Weights of a small GPT-style language model, trained from scratch on English Wikipedia: no biases in attention or MLP.
Each number is 500 + 50 x the weight over its row's rms, rounded and kept within 0 to 999. Layers, rows and columns count from 0. Numbers have three digits each. The size before them is the row's rms in percent of the matrix's.

# up: layer 4 MLP up, 192x64, rms 0.249, rows 27-93, columns 0-63
# down: layer 4 MLP down (transposed), 192x64, rms 0.131, rows 27-93, columns 0-63
# gate: layer 4 MLP gate, 192x64, rms 0.242, rows 28-93, columns 0-63
up27 085:422515477391530519566465534587492572470513489491449502524461431502418413537589484511455460536427470497544513549502386514459550477542421465506479570523470580445487606487517494573499427485445470
down27 090:452507558534485478503551546522448547529531633480480616494590573457480536454440592503526551512509513486550602474424482404466433447475486487509504497482395519515550485534471571458475569563532537
gate28 106:510463363460407514508480477447411489514482437467574528471564597533532541513494441474552592478469577535544499480546410438520487421495472607540480482511484513575447457413528509474485445477458516
up28 100:491461573476568397469523434472503566536509523540520395518425440525478540479587572499470482474426603510457571552480551555534512552512486433500437452499457439454596506506414513555572494537515553
down28 093:379504506555544488458510482431470477523549609519514450524519559589519532527543567454398606597521524466477412464607460520555493539416504521483491455496472551487444506486504550471545510445434521
gate29 104:416569585482575432459603537478501486510526500607550605496548549429513482486502519481553517543518479504533583498420543563479443444540579541571495504494516488524518628512566480560439499506511457
up29 090:532416463515505487511564499434426422483492512567536478555495599453509510549430474554535543433568541572536480534484555473580518395531520478490514484461364451469440560551541531535471485574417529
down29 091:583438415452432526547462457580491540531557561512473583486405463498512502541460442540443486509426482427585472461476573482552472496486586429484515543453579380501517427524533486550512469548534493
gate30 109:552500523497413526560454581450481512509483507500460548527532509497507547525642510437564408547475535492562515397499383425522495493519506552515501549553528481509508487455499623591491466555488594
up30 095:606462508410433581556469465585574493444550517491518484541474631588548557480490515546470584507468593509558424511463532528548506443498513486514505467493501463518512475589465442459459581571525486
down30 103:480507602558413418583472426504428465453523487521486528453571496491485462551536516511468477486525418448384426546585414472468509470473545503561510497505442597561512524553442418465487501496428519
gate31 099:502461543410499376533541477542504575494523507543526561559597466467521498504564572529555510627399448549436487467536552479537529575524525482532477395541508478584522537468452479566469530498490452
up31 103:468527482566423515505489477480550592527619545569614534517484483420383480511531452580483542463445512562538458499460564433526508499417471461440507501500596486499543500463532446572466541520423497
down31 100:494524546458475528429545529475472455522418485407527501431566543484556570488403493446553529525471536493575448477467545441485500425433519502571466499575516625489467508497586505503641461510444522
gate32 100:451492555547516508495527443455526571507445440599530449499527511566526447510567499519526594590438542512442589483526545527453546445520422474366589435547490439528442515432476481507474552483438506
up32 089:494482473480548432556457497454530414527489547510563465537532471528531479480555464424481510479502450427454552507506472448591503556424463522573536510412605602422488457465453563407525515476589420
down32 096:566494430518570535481625489521540490570526420499563480480515487469502481508406484448495539604519522457530467464509450505484394559466551530529358509572490563554425574491578544489506483529489533
gate33 100:585462475518531473570570503535585542482524427489521455597556521414454630505460498509463508566608474525535510518511461540541611496534530456512522390496475441499502541548532564440538425506483509
up33 113:445513423536528560394482494558464512372440574536529505489495444424513584477479452525517490510476543468464448494482531536500530608536503452488555407437572445536475486539481644527499461468516549
down33 106:521475535592525518480538510490549484568526464573462547516484474615401420494520520567519486489470518498494519468521512571434524501483583568515504421562597511411575580521594420521548475425546500
gate34 093:527437497460562616480470374474520494501513465370544497438475537494505490566467463468501550520412527467520422402441502471523485471452505468560534428387501534538528460459520505431493448525492410
up34 093:446497442518529543460377449479590518450492480577452579408528549527418457519468554578438538434589478517533474477502487487544480484561504524493445532480445530432581499563552480508487477408410453
down34 099:452419562445491505558525583515463428563419411519467507580504487496577521406446503490603524559509503441472560521471520456455493605504518463477496455428580556498483452428402503503525549503514548
gate35 099:542501431455382549464535428512530548532501513506502472491369512534565518402422476561510475441507431482450425489564504516471464466412473443457571435516479440592504502478440442536453495564512446
up35 099:464597560583544460499547532493420398537534485485523546403530540525467481514530542482445473532497557521622551427472521544532529524509490523471544519467520493425522392547598597494549450431522535
down35 102:416486475515551462454480473490548488486540530489424503553432542499519600492574389487482468515442476436506440436457444540482562522479527591541511553501499501430571477500519402356533452443473566
gate36 097:456499594496441496557470415510447478526584396508580547498414582473510491440540568476470503440461418491538472456576460503497505410458496430470506528529510450498560551441570583520495564439490565
up36 090:543479586521591513484537423467527516522483551593465482557474527583550522496550530511447515567413545483522470415418431604569528506534408549448527526492492498473482504535554418569484483483519389
down36 088:481548384416476494473489530610480517482484516406530486504507424449636557507442439517502480543497516566535527426505483523556515495506524495492551497392431520577544483447519434408559426537512486
gate37 094:442483435561548494532457517585506566532512559596499450563537440481507510478532498407468526530494556436467501459559529480505549609465488529411461585478459548455480503562480495583471360478490576
up37 097:541606572512470536476439510529495559523469516475484404482469552479530599641417452491455456531568511487463503581507486420559491471485453509511473534526431489543513608507507606534558505477527569
down37 105:504559482507556491504548547413544533479471544521462473502467486444392556442475495570457431530529411483482455404604485536465496527540481610489483570398465416490501497536421443444418528458508505
gate38 103:530434570488461485514536486472528475505461583555468523527507421496493531523452501467497540489500440379534548615502566505475542543473490551521436546664461497476506426480400535519447498591443448
up38 102:502428598582553489495539538498449574447463602495430507470461441478504548493534421405471437546458450421522445481435512491570477610468509601561444528499485463520523547526472485522552453436466471
down38 102:496443578473506466487563554568482474526424490477501447594465531487546410470438590508533559457540440507480516582517510533431556512480481553556570504557393502437407511510485452547460517437446396
gate39 104:390506442516482456573501441453434517555601449547521485493468482470473513488505510602583496452507534525470584468486592513429513518485493445460491524522579540469593546572476505588584553514418441
up39 092:536609434528546402498460561536477508479482602442498516496528468583534551443564486510449559492577524476504532468547523484499451537566619556545506381398429471479497535528536520492508561498553530
down39 091:540538424481476473536546474571536479550544459490519402472489508528494533534555462471436410507573414616464499508496564500484530474427577539481517509534532538505583537622487435507605544488408473
gate40 090:446508448547490530432453512532577472556521443419495478548545533581495535435461481512545533512532517469487540551562540602447522409531584462466458429540510490435473409591415573471551551443452526
up40 091:435367455491414468468433530377562476476462526389525478522484560540527487513532492529514483543496546465558441525459543513510503458551458444523609454550424465431496512510447504427431436470505558
down40 098:599412496402494397478404439520471526523451470475479521424512493510463472505485475439483526498440549540538436561463535434564529405464573530509467558633532470508549486540468427495524548460462455
gate41 103:452566566621535496473502509458545466544483567531467463594602438497539520436530499530493557511524467480508576560489450484432489477446394553524574476548400437483498524494545407505408489533499455
up41 089:506498492591513446550509455442403525475466527466508597419490548476475478552519479573518454523601505453558516419415465405495546561435518517534506551447599478570517484452548544529548404552496491
down41 090:442540645594516483478452439544487513460522512523516523472455429439563602482490396378494561385491449511542508542520490533498483542554521514521434466523503530514506530450421537534477546545574501
gate42 094:499570527493555485451454474502467489495540473531592515551458446521522430518435481500585518511477459400496538513620476432567484469468567518511406600569648542558486530521502477501499533549521430
up42 096:499509377484499440480515452508541451560471485421528486416516496487436520450543399558506491461461500482564580552512551501458504588512346470527500482516479437465561472527512574502578489411423481
down42 094:543472521491525487512507521477407470501445540481429556512493508505547539493559519548506578515556501568435527497427487448562504562442425448606531552370507395540454493467437464558399530470558440
gate43 093:428418533479539504463435547517597409447459497596448548502444546486516538492474476564488528495551365532455469504515449473453575525442564531454497504448552436514446496435500510531404569449431519
up43 097:565558568587526555459555531537482472517488523512523522474612514581494551533457494563492497420542472458526441514456438404448568369555565528420502533526536477495450449431471518530505446487472593
down43 103:401468512461445410550380604570554486479461528490557494469470531488539568435515485489381495497565458560530536474447482446490515554445574456437494483423573503464441508559530487478483506538562558
gate44 104:536421494429534590569443433566478484600544532464486514473555475403515484464436524436435534587516539507581487418549458568506549489462468523445433399527500474453488451447517520584508503436507484
up44 111:506606491547572516483546400486538546573522541544503499478539454440399504439493470469526522562555474524448377577535490450498576515482395501547465495422554542488413436537446476543501470482529551
down44 099:499490492514520490469402447480481499398500476457487462470497441465369442561529460451463413544447489512566473579568397509520505521424550538530524524558468477586496513570380504524475460414487519
gate45 093:553486508523522487405536516504604430489534504544514507434587500457508532546564496480480536534614498493517505491366542496533511508498509523591426396561563495447400418463486444466448446549527487
up45 096:484474515386454474538440560500473554483558503408635472494458514460483427523466421543563537554385469532424487477507536501562500507541525499470557529462454552503604551463576435541546468495546495
down45 102:537471545506552517466435452414571585626475456476391558541405483519427592507459515512535521461518486450522452505570518526468464580483526522496468494529455430520446481463504534525532438465421397
gate46 101:505438445467613433494460447488481480527549454415541472488456543589420514476477399411457539511511490553522427424396578472481519453576471447549481528486484536469525487482539488624502543475457507
up46 104:468522561415466569551509503507388464492510506503553514572542462487513505507475491490554556461441416505517575550532558558619470438579498472535405520511584503438550516526461433471415444485489402
down46 106:482572531501565538461481483461611539533454496413632478463510424476501529471490491426597461525569542489513508536516547526455523480477529474470487469635548504502480529546609484411485426462441543
gate47 100:420568484537550576411515434513465476548550446449452512509411533477576538461531488497552530465455559538518475489559494574466401466477479583610458489479517466558410460524591569478546486505443456
up47 087:587463444488469451529366505511511532485498578521470450522525516546519504509456479533475543478539449465466585508394539436440563535553452469487472536495432587515609470466366488562508451452545529
down47 095:573449551476529572445597465568589524444509465518588466511577517593482531456452552469533481499578404429521552497492430483467423449498493516502461446610518541479551450422535496497448496443482473
gate48 105:481366506568481508488499517482559479527497470451514504549467483542559509552564461563451625504498548515464565550548454506523411539456502421505410447533577572499440525438503466489505623477516582
up48 106:552423495404585540416491474467623529500432485494549532570527454540433471479581516498439482553522437535492446462453493422452520497521462572435540546413574532464507400451471535476458514518499450
down48 108:512522447478471569506464484535605577454629565481488481635534478498534483523557591415557401485461566487505586473485482500583473507509554472479544526559487472566498482457566450497483471463447512
gate49 088:482476493467615481483546526523531566555449562499553414426558505492445514516596421462472422555460522511446442499559554426515492499478447475486419475508475587465596514483567381527501574480500514
up49 095:473445479474468564543441538469525547592511407406557473494443460481477518389518580538606495472509501438425528530512455465532502459516500400567490529526590464554570515430596484508522447490539505
down49 100:491635538502493474541546544545508510511459490419555366520548504527524530496566426521483634469471546462549450529547491461590525385527408459481574533476478520500495461499510568538511442533488521
gate50 095:559499509429519502405503509480619581462535370435538546504480556514535471577550471565491522526469519490545468500491465488421473462536490488506547469577495507568594563446575548504552588586524471
up50 089:479483509407423417427529497529511504431439580507533506447434605475535500426481507541478519481522514427585446468512474441490469482515470489584436625443479458456579504449559499473441481473412547
down50 099:462460527469473567460544564450450424481401448496347535468491501482423508549471487483441424502605491582515472546483504481574571503517570518527581483439550499534463442572509489479527507444527425
gate51 093:458517583390479443484488482522506456537455570517538476542400567570604523384540493508514546522446551415396451559557573467479506479556554503542547425498476544489522486529494431508499478480426505
up51 101:499483554463461486513544459533482399468415467532569433568411522445505565421418580522402538464419441485464506489509472539563494525457503479481503473474530588527448515568427452468529515592438568
down51 102:422523447509491489468439564503414492452461435475527511435573464514600527465494540422491518488542593424491459448442491556625493603477493515430491577511566580495535481541554511469574493446481530
gate52 090:473595430522567425595484497527540513507510540526468483480411565512491461519450453471467536527537481604492555526472457614463564513517472517509484490517474526478490586431477560568626503618544456
up52 095:553369547452529483499412481487581549522512489470537431438483504519575539567464523580510466465574560510502408535524466591524454512535576534519471526540521491547486580561523428617553542545498491
down52 100:584444510468453510490568506555443530489469472526476483541504544599525615429583457525483486514432428594561446462410462442507515443527512535561570463518567465493555435568483488394517501519533545
gate53 104:465535480491516462483448464528494438561599573501461527452405488596606512506547504523562491423400454486515436466447465493450496501424380490532431501517486447510566443518534444515539459433417489
up53 099:472475482533522431525559522521453503520512406565365471473496504510555440489504508479390400549492531528431495472600502506449441431582421443446513469530519571568503471556520494457466514568585476
down53 099:387493511502513514514457495440569564423444548510572495551516411453416477514567517535458512475473468528561556497367487461491422545463573486484445560577534481454574504476482446437526482417432481
gate54 101:507471512536539501399484474523457484488516655518557481590518530589431532472411504418472585576527570440520452484490470511428527558464465555559518473485488481533536521393529458469575548539468485
up54 105:526545486503472518449480480577429413386526496502487593569504579490477549413519443569472455540609512579448448456532556503468502568464547502458467596516523533508449486484489515526496615568451501
down54 105:445524454462489453546545517603538441580512393455482536513459510477543457434653554480537587472454462437516524498470478510458464479618490465482523503420521396443566462522501547491482495526511457
gate55 098:520640523471590486449550542446472526431482481477488478521528480492588529559529480569559535489479504500448485452405530434493479428500548433515508469630458565440518552563613513527488487444469553
up55 100:486547367500499475447431592579508508453478498436445538534513491443578519528532499418528468442432578390470497443544454477504513539505480440472539501519433485481499590531542517476470466421377464
down55 105:542558527491586538479499492564463492602547540529446576468543470474550535566537472537469507466517496635505546486374550571453516505512408566511561469559491461480438463476505563471571437573463531
gate56 096:495532411548563554515443547611485562508465524490441482545437502502638496397415477524522535481557518499515521449504442534510483520512544560588508545613486503442527500427437493484530569532488581
up56 104:484440627529581586446461527521497451506545491554490511513480529427415480512506457491462443593608492477517435495441640495541487467505535449485540529608550501501484492524490498470549504453391487
down56 105:532514527482546493502585502520556426478440599446475543515566480491617430551501511502498515518580549531447527534490438519510470501512482482427423393466479609613570468549504571477512531541518419
gate57 098:538462479486461429487571500509557479492510566426534548550542469488477516569559522466521551451439559410478441438519487490625521495498480493378463459526422561602460559530537471600549506479432535
up57 097:528524519532494514520525499496399489501604515541484502463473562560419471644469502460523559514594469630493548509448444509486572601536529426579486550528523453414505502492504488495556553490505442
down57 106:518511461483534438472547543485528481475577633411435572565500511553551501474438511550467511527489498380541540426454572557626564482480530427467471560574508540539560530440503519543489487517507524
gate58 100:549463502442559555446455517552483526453523569555398546541413525568517494484514555484478495486478556455391476452504447534485447509524468514529485399534604584519465471534393475548460513512609443
up58 102:416483471504532539397456437594471494511532551602482546501493482528432447531531516483506452537443449481497564494532534548401496574437364458512481439390482551481559474552489428517519466556499474
down58 103:530522490537385511564502494486505550582473493435538541524439440478489552519466608616495495560447504470429457394512467495534495461492522485462551521484486490436562485496584502539565549347492455
gate59 100:506488578487491506490509508586525500432450463530513562496453428487498533441560483413506506521496469518407518532524449573380476574592598509468439525524530587416533456586490476552431571444473495
up59 104:489507549561488502521466452414534494481402471594536555437473564513555567491474532467536495485509491511452472583460485482610473490459547484439669459541539490487605509579547458499478475492496422
down59 101:474557517523513563408525647511406504504458543462442429458487512534549480498458501627536504517504489482441390441542528556521496512456471498493490519502512495498430571445534590399437429468481475
gate60 102:547537490449497547489562466441556553536372515523489432500408459561543478478562520509519539521552542552453474580514516506533415489593589469590464524590500500534559452422576570543508498456508540
up60 096:539534515530406530482479493551431488472505515543594490571543361467499506567535610563502461513495507529411441488540501513514495447434538575426421513519493501578505602469499538534421435555469501
down60 099:522489506564519502547546579467516512578433549441455555495530506578553491418514591505471508515435411518512448529484531415582570552603559609486562515469427497549571553557511525471515518446468502
gate61 098:478420500383475462558499522474525434473588533463430527516441429439523572451493397483506472522497467571495569516594454514431465552563502433564559545532508571523527440480484429544500498412479449
up61 094:550519520469448458446489508538426459581679516514505474589520530522569410474515447483491514491526525421525471486541461453512434512484466491525470502459377528524531472527539471490486568516604610
down61 094:509417465497545490500531485444575442545524420544505564509452588508445460515532583504495529498586475458496485553476479396553382473473517557438389419535557455521576456522504517536479480458429562
gate62 108:486500533568493575473484484535477598495476443528579404549515402482501466519490478430393501527532465491470447527482420469420552457488464444467464525482514604462479400598492502514510488436458609
up62 102:500422488456449466538532597502463485489541505511500449471485482545505492418515489459556492513431549459444423442578512511542513609572481509551514452427551514584545590434531406476533438556600433
down62 104:491497582511451552489503463495510446460461429398601603487422520440612483550525476531515495412479531467481515389418512496505522498421452420458393497509519495515522461467483559433525499562519517
gate63 101:522514561516475529523499472420440426460479504588493543510443431501529548478410454582509575550468526503609452565474480550513621502514482478507428419596520498493506475454462447551515507491421395
up63 105:449449431513449537536575512539604521555536522436520536533504425508467479483469459504492471513595473547585532533543579487384532565563480479488454467441521513456497482503461444562615509374459531
down63 100:506458522621488494534518509534540491418516507488575535463463500510442553509546513423464503502469441495526409494429488570468478455513571545476552487614533534391554472476411437551560430411429532
gate64 100:449536498422503552509515477490456470593438439537468502513503539480529597592527466476485497458516588563527367479494530386411472544558518547482471517514550552566531509532411413564456516516455465
up64 096:467611389457538474532543508556492439444628502516468545525545512521493478461531529431538501462538452541486527446416528581502522464446570497526538524440440485489521614569524453462418464520483408
down64 097:477498480477465502463526508523437518474481472483572438475610504516521479388449480550568374531469462475436524482465490449478530513447491449505485530601572544506483589577557490487582439510467363
gate65 104:505462420514512469525513520532479504490518444455511422505535512485519496484400494516526456640444505445529528375563513570483445580457454476552506532556450491545592501502619445496599494425455485
up65 105:521582458521493390436475471506507464539466498469507484476493499430528528483540560435563618576404470560468457472440596453516526540583459475493488533424485464512536509494561537559524633512474425
down65 103:415510446509483447508477437546547479459494493513521446488530530476423527453492497464457375492490497442582532613499401452453536487480539501548547467559604471546454474432522486560548407591424498
gate66 093:481541431535544554552514498534486477545484386558475442449486434541502545505491508526595488561518475526592476537507520488439452592524378405556515503515521491547492537405482453597563523477584452
up66 096:506563534501483511540520460505512482495474403541427503533531548509541482464504500522517483528449518421525405549564436560478559622431537484442461513556504446476457520547411563445396582425489603
down66 094:528447613512515426533469418570590435479545551433534515480453526495479517516508505501591542404497511500440495462547532511413408444504595538534431490514451572475545430485501498467490562455450588
gate67 099:460452469436458460473614413525508408493570484456562563474491462507497507506439524491460540562500438452470454535554416491448513444505499464536554492509499495628434546541497495390446378469511476
up67 092:504544526509550449400488441511495565475502464584419531479449484577464595569432510477472495518450479478532505510486477508572422565546624553505533507545474524414481491435470474557515391487389509
down67 092:573586497426467488429527544479540521486561537600672539505477473508518504428525517446454522607548507477465550455538518492590588529461498475451473522532536489586454569548502453462454491488479485
gate68 103:483478476526513524492484453542524450432455524533688489447523498467506588420582473512507443508441560477454618495469472548513424552483498423510471551442508532419550574505538530491509538586485506
up68 103:440525530539441437545484546418409455499528531430474614483516447472503472461372518443477520497497395473577501395563477496451605519504543578545499495493511475466520426548481488492552504452544454
down68 097:500484426448571421516436527462503526426548469490540471425457611513417465626483502527510528581489506538514532416495563412409494420506527469498463459561502515552558485564496478544508558417505530
gate69 102:467505431570454485520486471449507508496465496379642565506468383494449458446571474509486474594453484478456491587560455526502447447504555467568443505542563524521497484457415540526464444560509544
up69 102:437482560411524458567458534557448402403528506597509478513474572489452603512517547457515503446434544534538478451545465449494505520484499503470434522513573441590505497550545515457513632467547559
down69 097:482532541488407461531456509495476512466519524500526441472545588432555552467479521476473513556502384562556583500525481476493519503504429563359437419554431554613511463572489497436490520444451508
gate70 100:463534431447504487524480454465490490424545465558441448601486596499589605526488415517483563455533518528536505492656561562525563611491515482504561476501560469506540509452480472514556478464531484
up70 112:525513530540492540494553452539486538463460572519379523442459477535440461568509447565484505517480500527503526428523567448502436474456524499403428469519555452555506501471614465540327485447452525
down70 107:512546483514428488507546552526488390622492464426517513457473418478510393483555549499434492521506408493469414466508476436510493462405578471502417539475544551532551502481527626497454534526497454
gate71 085:424520400468532569574424529518552504581493545480459516554475463467444451473547454528479510558570506509470581467536519518508452480406589480488487460565504590519433434523446463417576495500392463
up71 092:417540604568518480531483606558493510514517503529460551380529576539562553468505483410514503403493471448462569524566500471488574430519431593534520507503525418477489463428502488551462545539523532
down71 101:523451542505528520426572532414453564487583512666578507521525486493490504550447500555468544517504468501447488445567476504532553449562443543458387464455491571511529480549476511586480528394497498
gate72 102:429449482565491561509515571487537520521479555486517540461394483431493520477514495466610510568486475458493551538576595527503469600624505494446411588485514481544474544521491496505392499543433553
up72 101:526547523534578606549545488460551533576546492503538582572569467609451548502490547522551468389442479522525464572490517565563537456467516472548512462626469491464556490592505475491508441478504542
down72 099:318546434522497545531557484444429475463468456469481453424466519468589493493474538505480521542513503553399559514436494458473488478459494564463518410493564579493508443471401502570526532446538521
gate73 103:503618430536500468541458524489465542522450538381548551567474526525530575452539448469447559405490489534520471485464450418490483513465487532454519518538467573409491462489411522532431375473432506
up73 110:494538554500520539516482504545473481570394521564526452520483476509497434600565459633542473472595525498437479495551408479494576471493532484435427535491557582431477454408560553505448492494478437
down73 111:501596501464397539549468465502552458473433510481495537516529374492426330502462535539520434547548493520487476540508514580515474481514539417539509485412564423548453571477538526516483499511461442
gate74 107:467541467467534538488573433624443448486505444538549459455473508430578558478504476561507572549486454528476484560580599562521551497648498511466491509480466565504423461472515442557549516492437534
up74 098:440540495432489463516538483551518388409512461534476452518422557433500532551437432586541524560477535452404507469460582497459518523455557568602455515463494482543510520517555483368457519501546528
down74 109:420494451429506466556562535474551517468606512540376411387557536501467572484546455432520580425531440480498485471523572477576449500441520439417538458539502485433480507487477512548473484462515492
gate75 093:537402482474478545526540506507565459490485519599495525539446493460511463495570526402446491542451524547552427486511479576644577526513466426485459495523579585522521552428550521532539520508581413
up75 089:493410475476556538461498507560468477478431506444584511613550440545487435513558590539451550484408557521470529578554480464465489453420604505531429561509562492600530492464530532481467456526463536
down75 096:439463551460432489537575450601516549454508527456552499492403471532526501487504482455475574501471454503656532608573551486504521526510492519484573457587443525446591485545521545450464421501516525
gate76 105:441461467540490550526475589538483527513540511496499532490506466472501508462462451552436508440573447458463521492465463578428397473551585427468419548537651588545523540424505576485422529521484507
up76 106:469451481544523506444583484543454545510459542497514499408491500429507529524449563463452415395458531463524523409442429546429474569509575470476544544447605520521558464478434466515426495583429460
down76 098:454470601433527543514528486519526528481414455420396519498545485507559563488451473469492476438423447485572467532446540550427492407509490497554545590467508492437509528496535426454637550517558481
gate77 109:444539479477553489480382509600514482520465494559490491488533530600513490583580561521497517528496517432496438572551506553430568568498474552490482505603425526608568446493442541434475527442504550
up77 098:469497458608508453521410526475517445488516529570494468506490526549450497452462548520475553497519527482492521478561566502412505572329371547549501467492496459589587567567506488518499517449547478
down77 100:482529488482438598523397540538532527511476557468497580570628415535436448470430530467535472470441487511514484478567511599467499465422555537513564406532549529471539551518540515494442493479523597
gate78 101:496491474548575455462516483462531418454363459467557492438439545478493472511504535489535509546528502482542513498502537553464557539437477604484564389387560531464566493411505603492531445466522552
up78 103:501504471490573407496490519570492491479473478467532509505524449490400546529609461508474576518478528489494535557447564436414563530573498437465310558502496452535539544530480472508433535468437506
down78 108:450485470543500470533569384445490577456515536402481610488588492513546420633528525590464584454511470517521558483454513550486485496551448522511506541577516464566488535508469434466444502542477544
gate79 092:556500463542476505460563590447558454512520537439480428608404410482526513466549495514518452493509576488513469441532509438461577559496426494407540519487487434523580401562584521471528510533438537
up79 091:437495497512430508468575554478470519474478542538499449496485543571554486486445489486470399489506538374558529540542491407416490416437519530412538528458596538510610531536531414510518524559450453
down79 090:555465596533609495578499465565449517513549513523559491550508441514530475464460573492496442483532515558490469542491505531518569531512492451390502491420350501502440527425474488452492562518477630
gate80 098:445477468491452524453517533468497520472383427517531448502496423503520444431556454529494527587486467638535555484564487489463543420385466501549526569534519593562492538405462511576485469508517522
up80 105:529436562452489463565452476432466534537545577589529455536471436394484477445462521508443461518555438466492503503485448603533528500521419438352456460513533514434412453519565555488520523486495474
down80 108:475474537500476491619444467512437469453529408548579585490531498556601502486591458499580534571531544518456465398536548471533558470485429478457477489395489547463496477511493567575549468449512550
gate81 096:510473514510541426622528508559519535457512494439475546581498504454395536555494402524560478514500503550455444518490399447538475518508366520456476480496554600518542442504459595443498491423510476
up81 099:496496424536545551479434573450506467496459474427475519463508473460509501493473467464457547464498444533430362463528429427523545548438464388514571516488589532417588516501427512506485460441564425
down81 101:590544499478449525535385497511506502563497480507570611468434523501482504512448543496544513525548490552434581452442547528451467504582467518510531402604579423508434538604538438510489485553468490
gate82 107:515498541568407531421513539606541517533565471478553444534523483409437500475595481491460577467474482559544482391509453485521394438499524561558440471577548502455506472576465416501482535488477532
up82 094:455458512582437525457517415542469573574524454502579469477492553469468533436514510502530587546493576565519501508461607545450435496495528534571458481502524514425413503592521398488383506504519538
down82 098:548510553556502491472486501601485507591569527537512483563509493528479458486573501578478543450471505577572460478471473489390408474558494565602541440477448524452498501500457370468431583523540535
gate83 103:497453449562469507407438376452497482519542495373532472438560556439457540438505434518511577442563529536552421521519538511458472524478531458444457515471494615504441473494588536540493435466533502
up83 089:427547463418456373436495443470519511435558459424491526541532549520473559546508540475536535501490539494627446583531475427540525459512550495474463468504437475458400540468471438485395498550538542
down83 095:455523526606544580620436576544495469407448451506505419502581555414488556511518521472518527468481495501563501587573593486510482501502491564511585608501456498466482436481516454491527501524522440
gate84 102:546543436422537497490459558494498431468459483482509446470465666495519521464462487529537491500455455470500612494561535652516509533447500571508524553511496506461524480439490617481432437445470462
up84 105:495464502547568412524475543483545378527506525476408551573467453523508571442513444461463480553489447574493469580475552481414465562539433542472593432518425539462478430514468482453423526445550504
down84 107:518485481544467642400500542450536486469512543454437530552558485516462437425457494522433558444476571474512640532457488534448505552477397544481523524530545482465555450485521511453484448423542427
gate85 108:520435519602374486447502466466455540485533461562484457491561494480549594491506499554484528569410564581516625417540490458517519556534514451515560479612480553511519512467499588522511558479499498
up85 111:459482442486558558586471472555507481525507460551592558493488513404492473597447554483496464538508480533563456539471497482555526443533598560485503561520411528599535421463528582492524437479608553
down85 102:431459468556535547529498493448563602555511527395498422482453545558509524494493583501611510564578558568489460469545451541474449561502539474480508434605476514450569475494605481488555470479540534
gate86 101:415467520487573552582539539516439445434545491535517456453493552590440525499558555592437447388515562466479484480458519452467481484511552499400491391509469448592553489496541486560496577469493517
up86 100:489473380455496458480462502512540521520495607494571478512544447548566481413559585514442569479510453441458624487560486541438499528488475504462549421406457430525457444510494480464528427448477562
down86 100:461537413520551525565467557417599552451430453527502429446505486497415460442534468605457427457513559468556531515526497531530468515429487509424524538519545472459508531456396458623540528508474522
gate87 097:436448505472476577528531497500545584572568496544473516565494565609534549482485538545581504544498483518571471464556521518462483513484507476539475572563511569526376603438545507520581443488473608
up87 097:577551533522518509381475489513477445556480522613489437515398536586435452536467501523510557476546572406465613417489511532549435536504476478503562437474463463487505525531469535418424519505488544
down87 103:371378446555504539503573470438578516515410531487523527476523493497418477551415496492504510543626507505504521512540549493419437515424543539483540494570446529532529574522471477537591523456478470
gate88 096:474514620491541511389531474474461500574489502533423373474502457453390520510496496469492623592492527529525566480567500520488563441497494485551494417566506513533492539451389500475521542489488541
up88 091:463533455531523501578466526614492468441488507502505562576474606513540456474452457552489454471514353408415509504456459468527499521506538555611525533423464465468514443524540477546530547468593481
down88 095:385536461422499493547550480471491473480542496574566525515404554577613510528494505524500443505581408509437477467543420451575427513458503610502494503533481531499565459580563481539490549522549507
gate89 096:474454502587523601455510510491442482510496400453554506457531473552482501573516498619502552554450454494441477402504496468484546500497604445410488562459469476544514420497515550541443487472607579
up89 094:523497564507585455516534462549482482587422500456433407457557451448636484443560472557466475472573546500512470520614495466537561540480494505606477446556508514492442555541547469537463560524551517
down89 097:443502444535573536451462564486478464427503458508446580510506508562473555521546506457570534508502485493362540463517470485393446509513503486434392541597392555441531471542558492446501526485420489
gate90 101:389493496456489564556541571521439521518558519471474490525531514496508549390547507442587572491417532553535453579583537485448518482524549480395436524511496402434584421519525525499492518545453461
up90 097:433505519538439541440587515502488481602503506483530487396493425462570531474635456467577537436344500505454502508533492501503499453570483463477466510431480519522515459440513421501495594535531501
down90 097:453404593378493481464449468508536485579499559563571494532429480452488489506474459614595472420618491460491503539510524519532588455485523516525428530475515533540504519509542424479483494540580541
gate91 101:438620512449553371518596551454410560507530508512443464550438519484418598522462468476562507483556532451447512476438479549473462499534470478465436479503526492598489521537466513388520536522507463
up91 096:542493472505512486499406554429510475507520552578498534487447543458536552532537502405480569461467499599421637540511466489501482550515600387449518500463483579575505562426551528479509494565542489
down91 102:506542491481399531516539479449524524428456516489420533566530554475487547488431455575528494389559490506526491495495413504497490583412521488440521523577545543453527599473589429405489443453501577
gate92 105:430483556502474592491591501569483433597453495520475505563503556423464538478553525487456420491548408488442519451461523348419515489459496530493470434514438515494495492544532424481524571422536516
up92 107:449537469485439516546534463479481449530554408546494548416422515511417529528478543470444487529492538440439606462531509532499486527359477526452423487412514546551413528500526391468456486438490544
down92 101:586541527457468407457528506528453536442482501519465607457497426510450501458479517511407520525554453578530518517424506573581494507587480432461576459452487455502582563420560507588465563527525467
gate93 099:524443426519570479512545435531478517504575520478455482487476580566459533570490422511474531560491450531625585498517478390479507481487514493565460527513539400468532534372443528479439568563537480
up93 097:456485527544479551413521605397522543501469497472473538529529560476462513361511441480526391409512510523464490504409394474471532441510474504542488404504465483466496520497441522471553495451553596
down93 095:485557443538431493491552494486491528429541490563418386492474528476616471589492503533593588529460466481460482472451496524507549592552458504504515470465542466428494554396562443455428485571459511